{
  "n_head": 4,
  "norm": "layernorm",
  "norm_place": "pre",
  "norm_eps": 1e-05,
  "positions": "learned",
  "qk_norm": false,
  "tie_embeddings": false,
  "parallel_block": true,
  "init_std_down": 0.0,
  "lr": 0.00305,
  "beta1": 0.95,
  "beta2": 0.99,
  "final_lr_fraction": 0.0,
  "doc_mask": true,
  "dataset": "wikipedia_en"
}
Each number is 500 + 50 x the weight over its row's rms, rounded and kept within 0 to 999. Layers, rows and columns count from 0. Numbers have three digits each. The size before them is the row's rms in percent of the matrix's.

# o: layer 4 attention output (transposed), 256x224, rms 0.107, rows 76-106, columns 0-223
# v: layer 4 attention value, 256x224, rms 0.122, rows 77-107, columns 0-223
o76 108:452562556423515450452474455428461457483467528438650449540553470502389497464565595551510478611526474479418431559436548481499521452470511560598446421533510546493487451449539474515504468489532489477440574537438615477482479531535547568462457508532482520574453543542435490587517414572495493488489485497497477534520475588415504603471573502532490629534501520465506451539534471573546524460484469496568510458494441503488502456485569435523524555424501449511531480542585582472549453518545482464427494547423421579534505401532544511499342475505484521531420517617480482521446502555450519575488446465504460520483504571472543516517447544453482553496493448527480563571544466579378413487540
v77 103:520534535535475640495496497397521515508497579465432490433488531556453537505568501586506545571573468504569489537513501565576529410487503502487520453513504435526514540490428540495521478398499454523536491475424499440529493564492515452562539544520469575391395475549513411557452477510420624473403385537493500449483520454558509469561476557476607418532518508458547485528537503579443518439465415443506493500489460507523522526511473565522522533512451633468451496482475574530507451420456499514566501564476458544484484480488526507492424454549467490522516470605510427628441401575621543469525491508529487444530440547537570597549492548503503501545490454474501405343509434510541468545530
o77 102:702456478559460487556467477518463483552560519497524535454482508534567528432533457544545531468533543408519487478459454455490416491482539504496422535578457509484453449504481464576526557534502631477535547557575490556415462431457499431479446578471459514547541498497461541538465573566502510529550420453533492456410525586539533480543521536521499525498535477469507459575464499495575624541603471527522549491498457392470574465608491541504549511567525492438454489487488455519457573536531438609527396437591532457522586485516409352528495397522475489493491439497579606457466449503552515471475470532410501477500484458522510460539457505474467465478510507450522496452526593373542492484476
v78 085:452462546500541561465539521411504581456599533436456514528501486492544546455406531508463535510518474539536503513608497529479493400543533393566549459473457501456431493490532452443415571502470447393484497531506498507590423517576497472474438550459486549535572517475519453529494505538405500429405491607574475495576458470421472481465540538488482521463494559602577491535543528501418596512494519444540534579457510565476472505574496441518447566504561501541536479440534481499494424605425537522540410438385470566505555394531484429554502484522395471427483505581468521572481460473435578423515477434497481574493503594497575483619448439525483490524491463461493442513558498440426530444520
o78 097:459534525555469572441451506479536459508387531488513494474425529611491509580533488533569457442528458438568560520426480441529390428505484558491473495481440508512519499529466602558579496485453517515457571464530447541478436535499525439554562515561465434463474458555462444529550539465528464520603478480543436500476570607514469490524490502461504600595587502513528497482562464533396501523517430635549537474482494540444405479541499612405537513479477505440507559576497584564452588533512440458406473525545618499545394512462428454516526480475526531442440483416564469493595570504483494558504480551507585500437586563500497494561499496537481525561458551545574489524471464552381493527487
v79 098:464543526532472459487497612443376493437470544470529391588506555484551471473403578537541522474397635512498499495514481513435467442403423483578459484502522469473437525533480475426471480581510520456493471480575485508369514510503457464507515434471508425511651450419504469585496400481510464459491477545483574512536580504446534513486526489458446522409590497497571484493544455427479517535427518550478412463484472515483455551527468437502464495447428503466597433399514479494432499478539503488507493497525482579492475606611557594558433419496569477520505503491533515488548590472455497565575492480512432525499528505399571441545542524453515492521455525427466554438544586499541448438473
o79 103:348555521452576516564442420525525527464556467525421495459549499501485512502626488459565481476560499519429510541482523428472410479515512524544509408454476521529500479554526510525396505426455474500508568578576444483549504469554488514551482528463535474471464479484454521535520341607431510476525470487491405506512325510484500581551436479478570566512614478585547540430523503439439581525519535541552509476479438539531522536391528606499519514476393494571471498445534496504538484483559553528501491502424461486487565469470451497508492540490528455429460453461447651462574495472545545425506491586576478543496456392441420529452514515488481456565420522496542493502545463545531476478482
v80 116:444548517472558556537514486486483435516498560486394592502472523539452571533577397488468513457484476524452508558405515589552535407493502591574483425493424514530483600561580546509535613444409493557589500391472563576458439479455449466474462442594511542568481494502543574439518516413562573539528500422521450469545493457449468413476530453515578482378511447430472540454459587544558483521514599553487503459451454508563530472470541460512455599552503523490537511463446461520507491560490518454522550434450527502585454538454605526493515477499563524454493439590466502414463541498531525467530495570468551562511551453512543440548458529514425462504522365536481506524504461458412537495455
o80 111:416437452468531476466501388445537469553504577538604491484478473516438435525419559567550604523450514518423555573436533466452458534440483506398540587428498503480503492477555478476478530528547508502476482462550515464438517544513576546499545455503479540496400552443491448573510547487471497486459523564575530406624483562534562579509641503564380466554565502497502477487608453461467565538428372555500467600467560482543566491461544598423531533451490547494599596506477538531536559461467504469470450465545521502519479481445448548500594521460480526549556561542497475498460489484525442543485461487527539416586490469419503490492431500464546505528524414468515519527578544442515462414567
v81 086:499516385511504507591569623441546585507496543467483555558506558527571509546354550470503504512551560530549551590462530577590535457450550533578520499521494499457478467455459519466466618549472519576562471471487523504516478568497477481540483425457519573476537483486526541553546511405470489473550486514520460476525555432485471487470450461431435537564504505486489517448461419486543540480478511515423553506503433485518494569521490408498482532481490513485484620419480543496422478515499556493539570483442464440506507475508460422508425544494558529511454515625577490546469480547527485452568544525431609496585571532553518476534486557467553488436586428490566571559527310491353559506537
o81 092:485542386454401453489490489465498455403455440517520497570469547537421393445500570577588521505515475533460478421442460557530364496482440499517526532454507564492499494517546571597547520565482460463521497535509467560469581570462487534458562551482543467542505483453482451535499465414414540497547486489509551497435523512520548401533519509523502555560503475462517448624566531402444472492427533520567503570480468461610459504502564479553502439573640526477472491457491396501480358501479492517502437546531596526521492469503508563475582460607601489437443436457495494529520485470530409540561562454591486457445522412474450479432540482572523491576510454509498436478531568549523520462521
v82 096:482508456494502450415461519598495497467477499442485479440570517518458523530433452548444519542481570497499542338478579459479457518567533517445464493573554571472583361518479453467543364539413511499513485527520516424514524505476622530429448589481572535575484435480483419417441529486532481453484549434487393465453439470540501560515474513537502572474395506461480436473537437601397454469491541532559473500578555503478521500527550499535519436617550416541475484496467574521556482582572451444483485468546593553467510506465499505522591490517463565557522513505563515470505522512458561601461466498484416486424536549538472513507499578468580470560585463523527463483427497475504449506605
o82 103:536491546547507574568602512456488505451430511503463508433525508485521598484499545428514447441520416560590468490459513521607559512515489519487528467506575561486577516490453488452540534520520465481463565492469465508500531478524391411586450433534481553413532561503560507526425572497515538515412415484496477512548516503512501565440548467489473421559517510476503589477549484480415577374578516522574543534463526557566500421488442516513512473475504588541569525588517452408428556501505594542519517556536524487446520583482521558520482497462472512496509391460385475542490519564479633569455482483514431463442595449518501490485507435423521494431566461464404461652512534478531516597428
v83 084:444559565470518408428541452545500473541603540465477507452512475565551582455500503517485489485486529467492533430497564546522381451492502439440576424557514562606479527526533555513562432507468464404484550460415536482471563552395415419548454525517443530508483477475484507544510524402529559565482517537459500458476478495408545604565460547434445539516578604536483523461425538468473484501446485539497425468507501551530554456461498563433592527537493463560493463507487508589482450484395538525565496484636499509509487528392515541535416454532399519531516520550600500502520608451556546474475465440470412543525479442441575466466448460538482356468458481437524507459465584463533478494489
o83 090:534484457555456573520479447523587404462449415532476521563487565506570586389488544494531451535509471442487547464576490449462563566434502573590485455540451561454479465431498500503448548516487479475560561469501496454467508528529556527535433479503516586471512503487434597511458492437475518478548552528505511473587500565444471514654520545449578418480469460467514547510513407464511496542457444504584504495522512540446560629545423484517477541484489518422569503481569530597444666482496521495467519401456513421561455438407562518450553517407386509491506517525420517514516449530528510502486516513547481437419501457500462600557511479447647531495523580467475467482539548467483415488487
v84 095:457505566586513529496427407447518510392571465433544585502522532384468555534495506528441486505513483538446532467494527500449522577533490515445513545518549504462466607493508496601513439505458499533500573509459590442569493427449580446464612485591519572518452494417552455490467503506503477499551438459569538409425500518608483609520490440511586410508499596640535462540495537486508566564490520456505457455472505480520603483547521407392534510509439490537490551546579633516499477523534477489518450476428474527510512466497397505504434484527507494450464562434549535566496607574512503438468473516449511481519491555522524447514414498529494481481445529489462470520435553426432540515636
o84 099:597484459509501476465507616496495573523435463471604449496522452499578492518408557517526547470429506471489511487564423473531454424498459526488522467549479512458612515468442459513481347449514522483484588451484487562498637538491536536520501453505394497500551409500592489486533458450525544477478426525480448429553554468492515466508401457447497470507498494533477556582490391559561507504496465503490462530492383453496506547477545408591470542438557485526407526501487449502508571474522490546461495407449571483492482435426450477523525577471503524455477501437518463534490503501458503476491416490531560467421541509477554598463565446582479499501361463352561503535459442638550486501569
v85 093:413519447479537552471513588545426442490508570534582418579459622486516529450478586427464397478462554531511542491441496411512481515484472492416514450513424534495475507482549425477482417553428546460473444477588525498580526541430449525515507455579513452414552514471524502446496454517492525539511530448662546526609501530533515450515474587524452509538594554468462532462481418450465530540527497475439373450507473473552524471471433516519428496604545558520583446484513419590500505481580581469489543493496460504462461501425383502433503444525497521510495457516467552480512481479391544523503504436467447410492458450511450534444460419598498423436550594539530539550546463478503543561503
o85 099:537536596592450507419520404581472489478408557519435556450522494441406450537496479436530516528522504461491438449579458380503510510400473518562580442436454490520434573520561487464458425489475536536504512620579437461535495398496472474491591438466448598529481540576535501442476583535568551382445478560509436438449577458551499488386521448526524489539475504489497541447472545501560469483435551539564461408504421566537577476513538505504477473479475376538514481470476478593544455535484501536531448534496570556503459497539433540481457524462443467579600509461449482500559578531492452515459543544521453494430470457532499442503456454399608529521469551480481464523529578560508454505525
v86 096:453437491439491487509448489467590533521458571487507453576524529563472526513504504580564529491561591503545557598548625530519483520426498469462542447538484467510429448373417496495388425438614494528452548541440474564535436488555509455499454499478503519514490462568542556533494466573438531397455445560487463475462501463451550539523479438502435509431490476492463473630531486476478491546467483489606508496617540495554496489522465443502421559467573471433581524548436524370473496473564508563422472558506490489398424459538480479493527565553503411523457484489521540522521446551501530464470519638486588470493455512530570504562557477461605516494601478528476514375479511561510493573485
o86 096:488494461545451409502608491468485561479516523492482437485483461520501511487442548499540411518502498494511411494394549550528445547529566528542588474476483416494587522499490444469530499476476410563588508443496513451463466542456481576490476503558516504521504519585614497571486575484535486473493639426478579503457548515459469600513467455479508577492417520507585559483436495485484518491553505408493505516442544474534489465561462557494566478618472545430482446520489468516527533535520539427519410567473514406542505498525390497579445454508527481488415494515527585502650436487560485460472547484504538421538570508407492595340423458604428487480507456475525543431497462469555477418456
v87 087:479501445511596508459501341511474567539527508487484489567413487503455542480515465514527517491516462446532517460516454477408466478497475531572529513548479432542467571431499486465532450426510487529398511556462479481532537437623681621491520450590539478507398496428507541472487462555548495543543477495524440440493430512568520578517548522476595528545456491620376488520515526438499535465418575495519514571546543541508524481591530530521470491453544525489537530542445405516564418432437594428524499562475458412483469495455559528476599571542496494424551498442438421534494417502481531458453536513490473583588506504476462553532504551519486484557408515441486481483513570539468405537465
o87 094:520465450634407497444540609548486457488522404523497501542482536530490450460438551554617536454521516473475475498531570527468507455529548454530447513439457497498432485499402446504422569552509583398542530481561588525624475485501459464544511495463516537519512421592498452516550480433588525542502574473474649484473530506460493380459577531438486554533439575504515478483520506511452550535550433473475528532523533537453454452487505528565502567410499430459519490523569542526544454574579506546506546479563465529537546455491455488473513595399484393593487539513510494497500588524480538514483461602544582470487401500533486535517406479436473490493408427588439549546453489493452497558579
v88 083:468484538512561391525506398465478549471566441499532464411486455459495433429529588496548480555502452549517500507517545423455484573487523576589515454527521457563531423483439469564544324508494446444477450476411422520531480449478443588515479510531474455505424402536431558479553481551547406425526501542511556478505437520607611529513482546501510520570461476546441502486452546564501561590511500496480483436468582490489477556507476511462543526470430413516471504520482437493351507538443595573426513480428448509549554478539391497539364542487536453493479453465524515527525482509517549484480527415548509569542505547445478482483495523540484509518398518515554478587522508473564593432579
o88 096:520515501468478428555427526542490462546494503513396456616465508518506572544488541480484495541585543555444505523602517569509426524515486472487526555529510476534478477525464467398476445458590472549571486523478409387532520516469545471509483555444484407576578457597492519435454447474442475553506506502531570451490597472393426509528385490411549431538546534484495432443487482443533441462486407526434534494577448530556461423522452440524500420496534414552524502521480522644420575554532447402469542597551450493456466430546458471584552415482506435417520594512507449428447524508521549544558479582487461452449476569496464521532446523567541534456482487441534543522487471519452476502553
v89 082:527548546491537543447575465487495412467502541511435452476480494552447431513494527445399494543601425503455510454493522526526496561524454561606526484417438561507529413550494484506486503503568415579482510527401523536437461428670550546441501451508461560492446427551498500495514390549514522623571559495453464454520447522433559534514480499584479413497465503534543438551467526490486473432426489477514501543572539473590504484415474514457486556482571468508559532427511432467519427547395586495574564534580587420435546529536436536553561482564434460536486467430511471477482473537583487405507562587440501504478520527489493483472513548527490477595454446524508419496545555504431494497604
o89 087:508540487541453485422451595519527479481523426399512421564442465417482545497438431547441505477518541426490462517409536535562480525505516430484453517506514463495469489461569473445529556588468539395416405392545565530530652466462558451543396408505500571470539468549530376423506478452442499489519448444505526446587524488527378457467500512516497516520516522484566487419486530394529461532469495525595553444436481454481626419535538490549627564474501447463509419455558491522441520447558497508503492560468438481515499494480499494520497528402502478475422426546557435479542469487440472457544393522505447569419486517425464457500545528516556546458534473576477554481451516524541515519503
v90 089:418535520493472462468504483419484476409505567458339417537479491520582489563511428611520543542507492468462545508476438430371493453436475484457497491513513568457456492528613503527525527467435623502570377479527464511553527539480482401523557401468535493508439501416581523476493445445462469578414566546495542509475516530381404473496568439471538479511478511509506503460550537464526613460448525565456431596376484498528508504408473543479562571496514483485426588502486529556437503529530508569492518456521499537491543442493521536572502521514515551480511492485509529492486563599506485525493518509601501496460579507447543479562593660450487552470509499471582531514439474480503535465539
o90 095:475492489394442548522515398533460512517497576539541467492513496479521504475468588429523619533526512467434560482567504578532553478466496533502441533457498557464529442546497526522529382450464534544428465568595511533520426561509499521543491531361428517453493508510534479462504381455476546414629395561453534540459421475416443440556523515518506502427506507492505431494474484456420476543535514515530476547485572542522361564454556443477443525454611483473527472569466494502488480459408576481523464442394491449542496517438465486518462527476529499515446403548542566501524495509446605427416497519474553409553527429445535504537555472504503494536551607526395519509603488468510464474562
v91 090:533466472477479376478533508610531401489520524449537530460432449549500520523566451529518501570493486501413446512579445650580601434491489467602534545527567448472566486585579606544502547518489521461518520457415549487486496452482473486503552506521421402584495501451500459551497471560395431537441517372466507479448608575338444497490491502493461520490595442469535542536528539483466479495415592515442399498422488465578502492533477596466468496523465516465444555517549506547491496495406536514541489439428532512504500441576525572472488568453508586524443430605474464555496482424496542497523566438535482512490501484471478484498519568478543509442416508478517515530542535499548454505515
o91 097:440534491573480571572543441396502588466477490527581550523545469469581519591417512553534451481517506509515568516505472519519317490488425434485421457527418520562546512592594485444531564471585518514494499564436515573485538540515501509566452480544534457462563527493428518514426506524466402499488591497465466509499512491546632577581580489400531502489537478524475442423532504419521431583565473517496526549497517538440478532494444534455434539451464527534476436554541443586524550518476405463457561594478502548465473549516548528548459502431348570510461582518507510488450538453482500432467491585442519524589470470431495443562512500455428569499544480505573514468449502444509459506484
v92 087:504465541553576490551525512494504456514576510486468467479491493473450492533471532561513526529444489468479461528564522557516404581481540535444550368516475488542501511431456538457554494600619547441521511449426581545350467497590450495498571543558486434464426460527399380445403515542418509564488439552482455492514530436493491532491487541429570529503519456501501417529516573533492417534518489458478488463455592554508540554553465613463493564484482479487479567482528480461428515415476509510463563485519507550504627505555529507498462510543527564433400506481461565507506532497454494501490542538502623454494406422470587510520526404508447482469397451499494570506562530404589594545426
o92 097:649506524520458467424427499440574491464501519551543411475416500591517482511560529472396563560450553484530594603491437491484540611524495433583448496424570454489442472525589551395492462452496472518451501465523470422479560535496537490409557539480578440461578520579521585461481475548531511426553488464577487490467457473535480486625508544464586490503453491465524496513421411502553522551572485476490518526497480515546482416489484489571508460483457472505526507464508577553515573526447461407456522443539451486498444531529470502506496412494514513542365573523580522503521513508486463518436559472572439475453400416522468476437452508412553501497431451371540411514481472525456489492571
v93 096:457512496508453516474563516504523457503504464592571515575452480420624557420553465456524473531527464488567402476438500448579546554519525491524473502497535512436438471549496522422526373473489478412464558568447440449489493538565533509458448453403528550527565478446476516563451491479559496516557469564451510468578417573517516473533434524437420513460544483555484553397554579531538483564572511530512456586438534548487480456487501531534513520579481546488529470454438487508548590589402429572451572481475520477466457502514524422532521497446546407422600489438419436515456437563534631442487552518552393544514516553435562453501482570483452548473517516575450459517430490484576557475565
o93 097:481541532434504480456501429476561529591478516451379441565523458496493479493439507487512471483464419592507545504419554487446518447423447452485449566556474515493450402447462483541480516454491530387442415477541556504502490446370450462572522495469456386477503564568432507532506382510504547432518557512474429606450582617475483506431441526563487525529504464492470464516485502542555538469490500422416508443506536521547554457516462525370480533474465467443469440554535418471443433487516468406502454463553445459563530574408565527630524466497460552426533545484447413558497401481507543524512464523545536486529463456513513439545548445496547522479546560438526539457501475522581381511473
v94 089:508480584542544413505518434539525464437407438514521500489448480515534485531521525468502501419521448527514563555482491395447627549523487587534507508431445521563520531502527494573494558628518467497537440485537481557489551407415343546508413429541450430582562506484559478526453388570509517585527511528408546585584518556491515468518482431419429492483473485457536514520436515487577494493531645551528557459493480524490515515441457516483543496462470383550492554525449530581478489591544533496437542451496469582502521497519459522483529586526570578451527425516560451514515439414450408486492527451533588538515494488579460501525548512431498438463549460516436608551544476516541483517486
o94 096:476522509459509540572428482467565527521434537579477527584517427548475513512520512527533522575463543479556533567510492519489486576499593451568508493475517449502460477539532584440495490326545511523594432477438537566498611562559509425492518581502552510508484607415503467495477460458530465559433517589523523476486518463543450566465567493539557455458413636484464517436459557537491421566373486490454590561538532528500496434477622548503462455495525437522580423558408432450508535529444501504491534586475560525395404368528469551508465513483573516437564540519494435483461433504434523516475522491488576485496507528425596460458499563553486528539520527534556479503550473462508498530489
v95 094:487602460551539523496550472553457487516483487494506466523515536438506511594529537380474504454450520498488475551538477559453457512458478517592465500529540529385459479564498472590554605540457468601488585453605503384458567434428503532485576487541533429586474582435423506456566510529435424451519519440419554537475523493566507528545560527515535535494393518439405435445469446510544600472464548618490366574473463438580543548515423445595487473550460567544459489468495515514634490446519503538491446489489457450456541525570495448513560510415487527508450534493487491449530543475517419519518494582521504459483556449491486485508542543521499510527464437555575467565607451463500461482553
o95 100:469440456524514561456487505463509532484451404505523473382483411536514445535345518393508490521429499536440480377421501473525449522608489465453543490487482471514426556419527423486427523431486548497572526606490498473562541473511506465508486436527611543448515415517430445458504414529546550531550478469472530487474471519534462497570502463454534470538530513514609557461553540451523558525507528525403367541392484450480492528459570495497516468536595490506557547502472579433488409499561498528490551554535515612413566443504541496452456477547423436495509429471510523529481481444496523503498525513489454503512431526578523405449434529579499393541510590471417547504447532585426474489504
v96 092:459501556469496521595488371575469464497551513547495429511432438512451535533483513462452477548569512460512373510471516450496449544499457441541463415443499547357598489525447508474581517425424487511477535545565498505544586525631498473452457496522489535560552428466455595415443520464542397438554529400460478448546526479548496478508485570498496482464464496447498433529541471515481455500553535452463417531542528532515555501541457529446548534588339520522450505469426491547522516504508495519608468469483602541556581528438519471604529531533563506467449592530436425416481577558492486527398427498453520515529487477557448492417433440552429541470497473454524523509522514548492523455560
o96 095:491456476437601568470546523473452463499504494487571430553445514501446536518481408531487377469547475494546535494484492571528506413428612391541503557485612516529479506470574563508510421490483519414495563495514541468558517474497418563618466552485520505477463420585478596515493507547517443466430432439487489553587456531446458535500499470482500562516522424390494471522400498488557472497453497510435444492509523432531504519552514572462465458448430497518499611478573442556561479495487499472584561481540468504517509458461527416457506543513394538575508412470550471561431576505431544560508464539566617538457536502502526400446464404563499496526596465472469464482637548492483562478538
v97 111:482511487553514571410518512577491528500516533396444522570516484423409482529538427505483542524445452504506471443556505444485519498575491495560448489523501536518517446478495564650461418400471499545422490531600436455452503559478562553529675433474409566541407492432516496477416458511464485555433517509538482422422551478442526509586535443517548519563529502596458469467530462463386412582523562486544506554542461465500500504442543419394542472478370540491566452498613506532571516580542493466521516473492566497467440503515550496498514479521530549492531519517445585600514448513507492499464547494490438508451514477420506461555504564529460557582506437521452449540521561438428457451511
o97 108:565457534590593554542456595471537519532489514610483480434533453509516439472471522458558475493517573445284541521557462581548545457436533480547570544525502459475599453443453444495556472499448532557487515480509551487493492528438490480530556459627416444537611472563588456558478514450504516466496463570556391557597523454582487517515493516525478519568541453502474488431493587532487539476538557541530521569455550508482427459596513527457539521434499513496511455492524472496449454480511503546488468499518384521427510525434405537543494477515514496523582531516484545470475575525460608416542481474524499453596459550577476525500524540415452619499539565518508495467574504577503555442440
v98 090:453526479492499478529509499476528470549499492470522457507583445563456518556493438464530483381497518539480519403506491512531561468496467478497482472486527426500538490582502477558411578502526502480526429497453510612474476468509446559429486490471616451586535470518487529568436453546529523525556474531423419523515532528456475417503464474365378585550463508530400542528521512458441554468539540520564453529529397453448521541525439497488535593570455481427541458543415453471475538485489599529438452582532516452449553542489379510485532492467492464536470512624531488447469549397523496505520580525454559666471527418545574413483534460450585462488570534471506596559576555547536500536453
o98 093:366489504500538482566551481436601462437471572463415492474552439538439552492541554531487433526574554463610544555515475513562414560454620497464469459582485514509443514421468438433517526435392514500485539545531496497517454573494477505535545475536602516473465494587511473521542501412510499428559591574479487427431481452492459563501512500403525516448480572482495410494514487452518458584513475504497473527466543500565423499495482558584392468583436522501550531512506416532549479550520551487446463478465412538539507511456556477424492436471541436401608482491546475492510497517427458599544589454524529474576515565409506519488480593407545579551578469443475527495533511522537458439457
v99 097:506499480430490542446473443445563502415571536534556515559560460521514499527491466489557512466458542478475507475640545515622478513520574493493550555466500543470443489478444509531592543480366456499568470479464514462491499396518581472499486415424534498511481516490517497475491573434561435463471481567484504546405584571504553498510460494462440443594556492546571531454471520488520379482529503473489532455455463424523487581556591527456589544488444529506479502537529518472544380599478470453534513501461375430493503431458562565429505546528338509545483389571485431490479516467525431525507496494452433384536552645488556427497470523539479530458541496548549519503496483493416529526524
o99 101:567332446586460499554604464487551525504466483445565518547493466528575508483536487510475440551524545443485537466481501470388486492516462505488506514548549532546460442555500447450489392504496567522479528608514459539490488618374477493484541482543498504560520439425533553514545464416457515488438525487560457544512525495497449492444509603492469487445418524556417516534581549464514540498483425552543590542423477581500473545532323425544476547477545575428460453519535485366484450462459501518517531585459518473479461461462524452531627508580558558477499418558481443518547571460528554481535513512480545544473426413514448501475511464584542514477545494467491482499438496570580423500559
v100 096:509530387579434503443513448485558460498513477551491488556577551470499551512466496486506512544459427597451509453477476445505573535520501503478554471496479468507563447512559575540493602495456421556471516462462489562467512499460436507429589482522547470574506497536465508458520505477468506499566480494451496573536461531356514564590501432469552544571529552535568509494476444443453429462522545507493596496541576489415574475508545470500409467448468444478557486514577484493464489615525508498584442497459476502476569410468591513420481485521485554581523439518330411550477482534520401426426590517552523545557536575544476461420455440498464599580442472437460483476480429410467515410549
o100 100:409526509598599487534504538523541501527541495525582485470434520466500514515501346567488593605537457406433525513519560522560457517554560539470524528551444573411423511465328498542551477537536522498460456583530449480484595514514525426530495488550520444491468473463583434543518498466541573511452464540511472472544471458475548556489595473511449528600527446472517525527457510503502474513519500560500585599497395564526455404572442379521465490544491499435503478536600503521477439516440523459497607437485458469518541557440552566438461523530527543488570522518554464511537532410540463493491412441546558500530506418462497525521511524496570493539411574625546486564513536555469545517540
v101 094:602437478491550453505491640555462512477534597496494455498456540490468490576501472492501520511518546547526523493518423534502540518484452448440524484452474444550516401502548483468436542561501469650474445486461437395482511430583426470475572456595499511477448512554474481547583496549472484558513450524610469475533470488410443445536529542503489427484402522517629432519615483458485498464554429454409502544543458550451477403594438557459510454449576445493542499535497480404450503511468542434513583576522415436536509419458511500554435542502601471569468418527480524470463494583452525516551506505488626426525449443517521517486483508605529547529471500438457538453481487444492433514480
o101 100:485457482540438478411418582565428473544482529584530470562526426469525528598499445492528684539461455507492505497506509490551481506531483536522508435562575537544446563556520454461504480589467486426434516492636522549484496578574515443486416564514505508524550430450535496388447509554531500446403535449598525494466567484558462481467587500513499566443410452486500425519466442507441501561549536473588471463496444459587365539505519508584566551544549498465507540558474490586507463556539436413478481516426421434471534513555539488503493530510486552533513451449439499429508576486526462517561569452511474555471541525461416493479470518496425536537579526425490367550477515429522517501498
v102 101:479453515518560451505560511549515432441545512501487550498510429499586424498337469527482496455522422583527469495600537451552542472396492528547496478500506515461537494568612579531544576490528466481482633429537548431549498528465461557578515474516446455433471561532517505509522481570457552458447503461512492479476545488510472510460474478509455491434617485456502541362426375565526501515512458538486560578662475509523415510504548402580497413462418479488487486467565520537481608485548485597521562447540484509564441521485471453453491500457563465489449471552549497432517448425493448540502534544552453556459454490534420522498612540452470551437526461578505488565461490448447508503554
o102 108:446633436523516474443482477509491474554446463419491515570480513502490541457495477518487442570528427481395452496446470539557480537503471554590512560512476512490467501467467452445530492506465430541482533491391552439505534463465487556394520498529523489484513474476469564468486467462505463481507383476520482485429482534644545520572498488532464490510442417466483450437626552503509514543325554546454501553476506480512436534473462539368442548576560480538567479544394454461435488546543488554501556502472577593411481521479513560593526458581477470481469527467566542490413477494403419467476458470431494498565476484565518579565477500383504498460597531454553499413507514514599526557434
v103 097:472512403532500474442484510490516545510425441445476528535441590550527528440474506553446500479496558532476521508491521456533435398405507565457554552502539546459484555455462441518406500483550462516518448564530518558603493484519504475490462498542552536522499507454479448467484515524439435501396490487616467557524529479569380474534458556464559536495544593430522519481432523488476535494596488511595494445527423498470432590528507417496555551625510547515584419464584554500533439481461552431643479484532483501510396574483485484399447401534473517551566452570475568425546551509543514544514443413506421527399492527433439491537430498583457431596530483564511463442451501558506488476527
o103 097:499570522570515476591526526471373505448483491544513544462541458523464484484460487473555498481466523454538454447483561492415606538471446481448540494548404508527489483567476415501476514429487566502545567555463514446425498475492557547525444454428512484512570466560459413483516545560530530498599573488493363483510512503561494548440534433580405475538558486479408527515533368520376514442353527637492393531515512525577533532483521465508551501493530520531545539479401479577488485479483500525579479525561568529499527427497485499454645409506474484471506415569480499481565521540454460490448512556437507407417539545497417516540429521524544543518469534492538482465551526553482570505425
v104 091:474523399438456448445430411392448458449542541424460509530474539552552485432545507497552509461503635498438571480476474516511524526471474476581521546507410498536476416554522524486577556494473524505569424467573436524571468467526481552552508517537508463497471540533532424459461493504517532546506470476521576466553488451487499533524550521458606503523589512452511422539589506563493477410540538555466527383538507498508452644522551544490456513470555469449666560582449574496572457391490484441382537468488538464487517445506509465501442550631463597515500383438546496583484521581444400537439574527528511512473516481506521496476545463461521486413487523510479539446449507502548505460516
o104 095:498445509504598536526579375504520573501458484617534510588485561474531550557568412494507617465437471532563483524482533546492609509518402479543503468549553544531496578520534502522422438524504486549525496526523450460516501592482481500491521582440537481526483467571621455498569503516473480471561487537476438459535459604487433454467528508494451515553476511454493530447533504467617521459494493454477544568497435517433485501461553440482487484561521538470537438623584524597503519515422524523460580505614512524513493511582486588566490472505473477402463553459392526472604550458459552522419484563446557507526483494417553601455468475443498440466459510515471452466478606357460454473504
v105 086:505480477580587419477390527535524536477447465512525536571503537511404476470511489478502558468507473413594472536462541493522469531500562480477399451477533498500456544503468555469478490468542453528335528531552424396476485622524570526501499501541517484542495459498490498445467492506509498466445507506510480546442493477505435509543482488517569566468473416573375529535434565579449355530446460526498392517539450533527461432543528522550494458582499561419501449498542557445520485468541556466466570506452471541494431591560495554492510473441420429439526556466520561614469468442503557482565453536532459472514441561405567539589560374512592617530504511468547524526514448465466539424459
o105 095:572429507605385511487422598401481519537533563468420504409428559535471476418549647456482433517471527607460498392402485546458490540513496497557501489506468427557515504492498405522559533519534479478506456400479525482513484497523505525511513449525564519440592484507575489604496470546601469445493436578440495524443497484519421478540526538487437540534557536526490472489522430455502571437504492493587418535506502557535489485484444507449535482542495518611472547517558481454499553472505471553459584483554530450562597424457561486486478498487512483551557576534460553468552586552519454478489501455492543427634490435559471434427516504502419548550438465430558544439481599547518528509564
v106 096:539464506438474470460559552447594568471489535590390485445488526461512540489503532417556482559559593447492557492545508533519500531394474445509513520591518526438421560413556471575456409557399512406550433422520484513538557518443574483498454373509494552500499545458487507467565452410425582465447493520507515578444513630529530554482540506480636473513544548509500479450594472516512561474535535472505488491559503386560475499414469434503565515468504536633483433510513544484414465482548535492503430433466402540641547529493462478509537473502448469537550456549538511417482599565497507491551422495409476424518524542512506476438449499518475463504496546487460475452488512522538526490467
o106 100:538585475453482604510505542633533515469489490422612520541587478549570431561456509490474394574469525481514434541446502512462549481446465497463500522414455583548487477395471466535495477506477520602433494612484497532471601469549470581610488466475459505535465381480472491520532445515437507477493480528522517480515527500507519487585470508520507466450500598630482504550528491513478409464483534513506519476527488614449589516615560452587540483446516469510566525556517533441522619556468518475585479512456497508481511491453414462585573459452472440443534515550489607537568643482468486524538522581480452524472528446552491611471496507573490473564474550521539481526503491419540477453441
v107 087:452481419566505545488475550458453401544532509522486543451418517536489464503468548605517465555567531566402523527514439536449500409521511536555601440503392417463487522531561542547459464471490473502454434439571480508542474459465392561562444395523411433488551541442490501566503505453424529499448541467616540524470583455591531504449544484585583428439582453488463524430481520436579468632541486475486549445498535539438443573556547453507459528492434509535522442515559511514532404578532553523550385537463522538504384511468520489460525554544448530440485542560530432536566441451528533520563543472445495502522467517487479482445570569554526464515463540512419502463438496491554516518408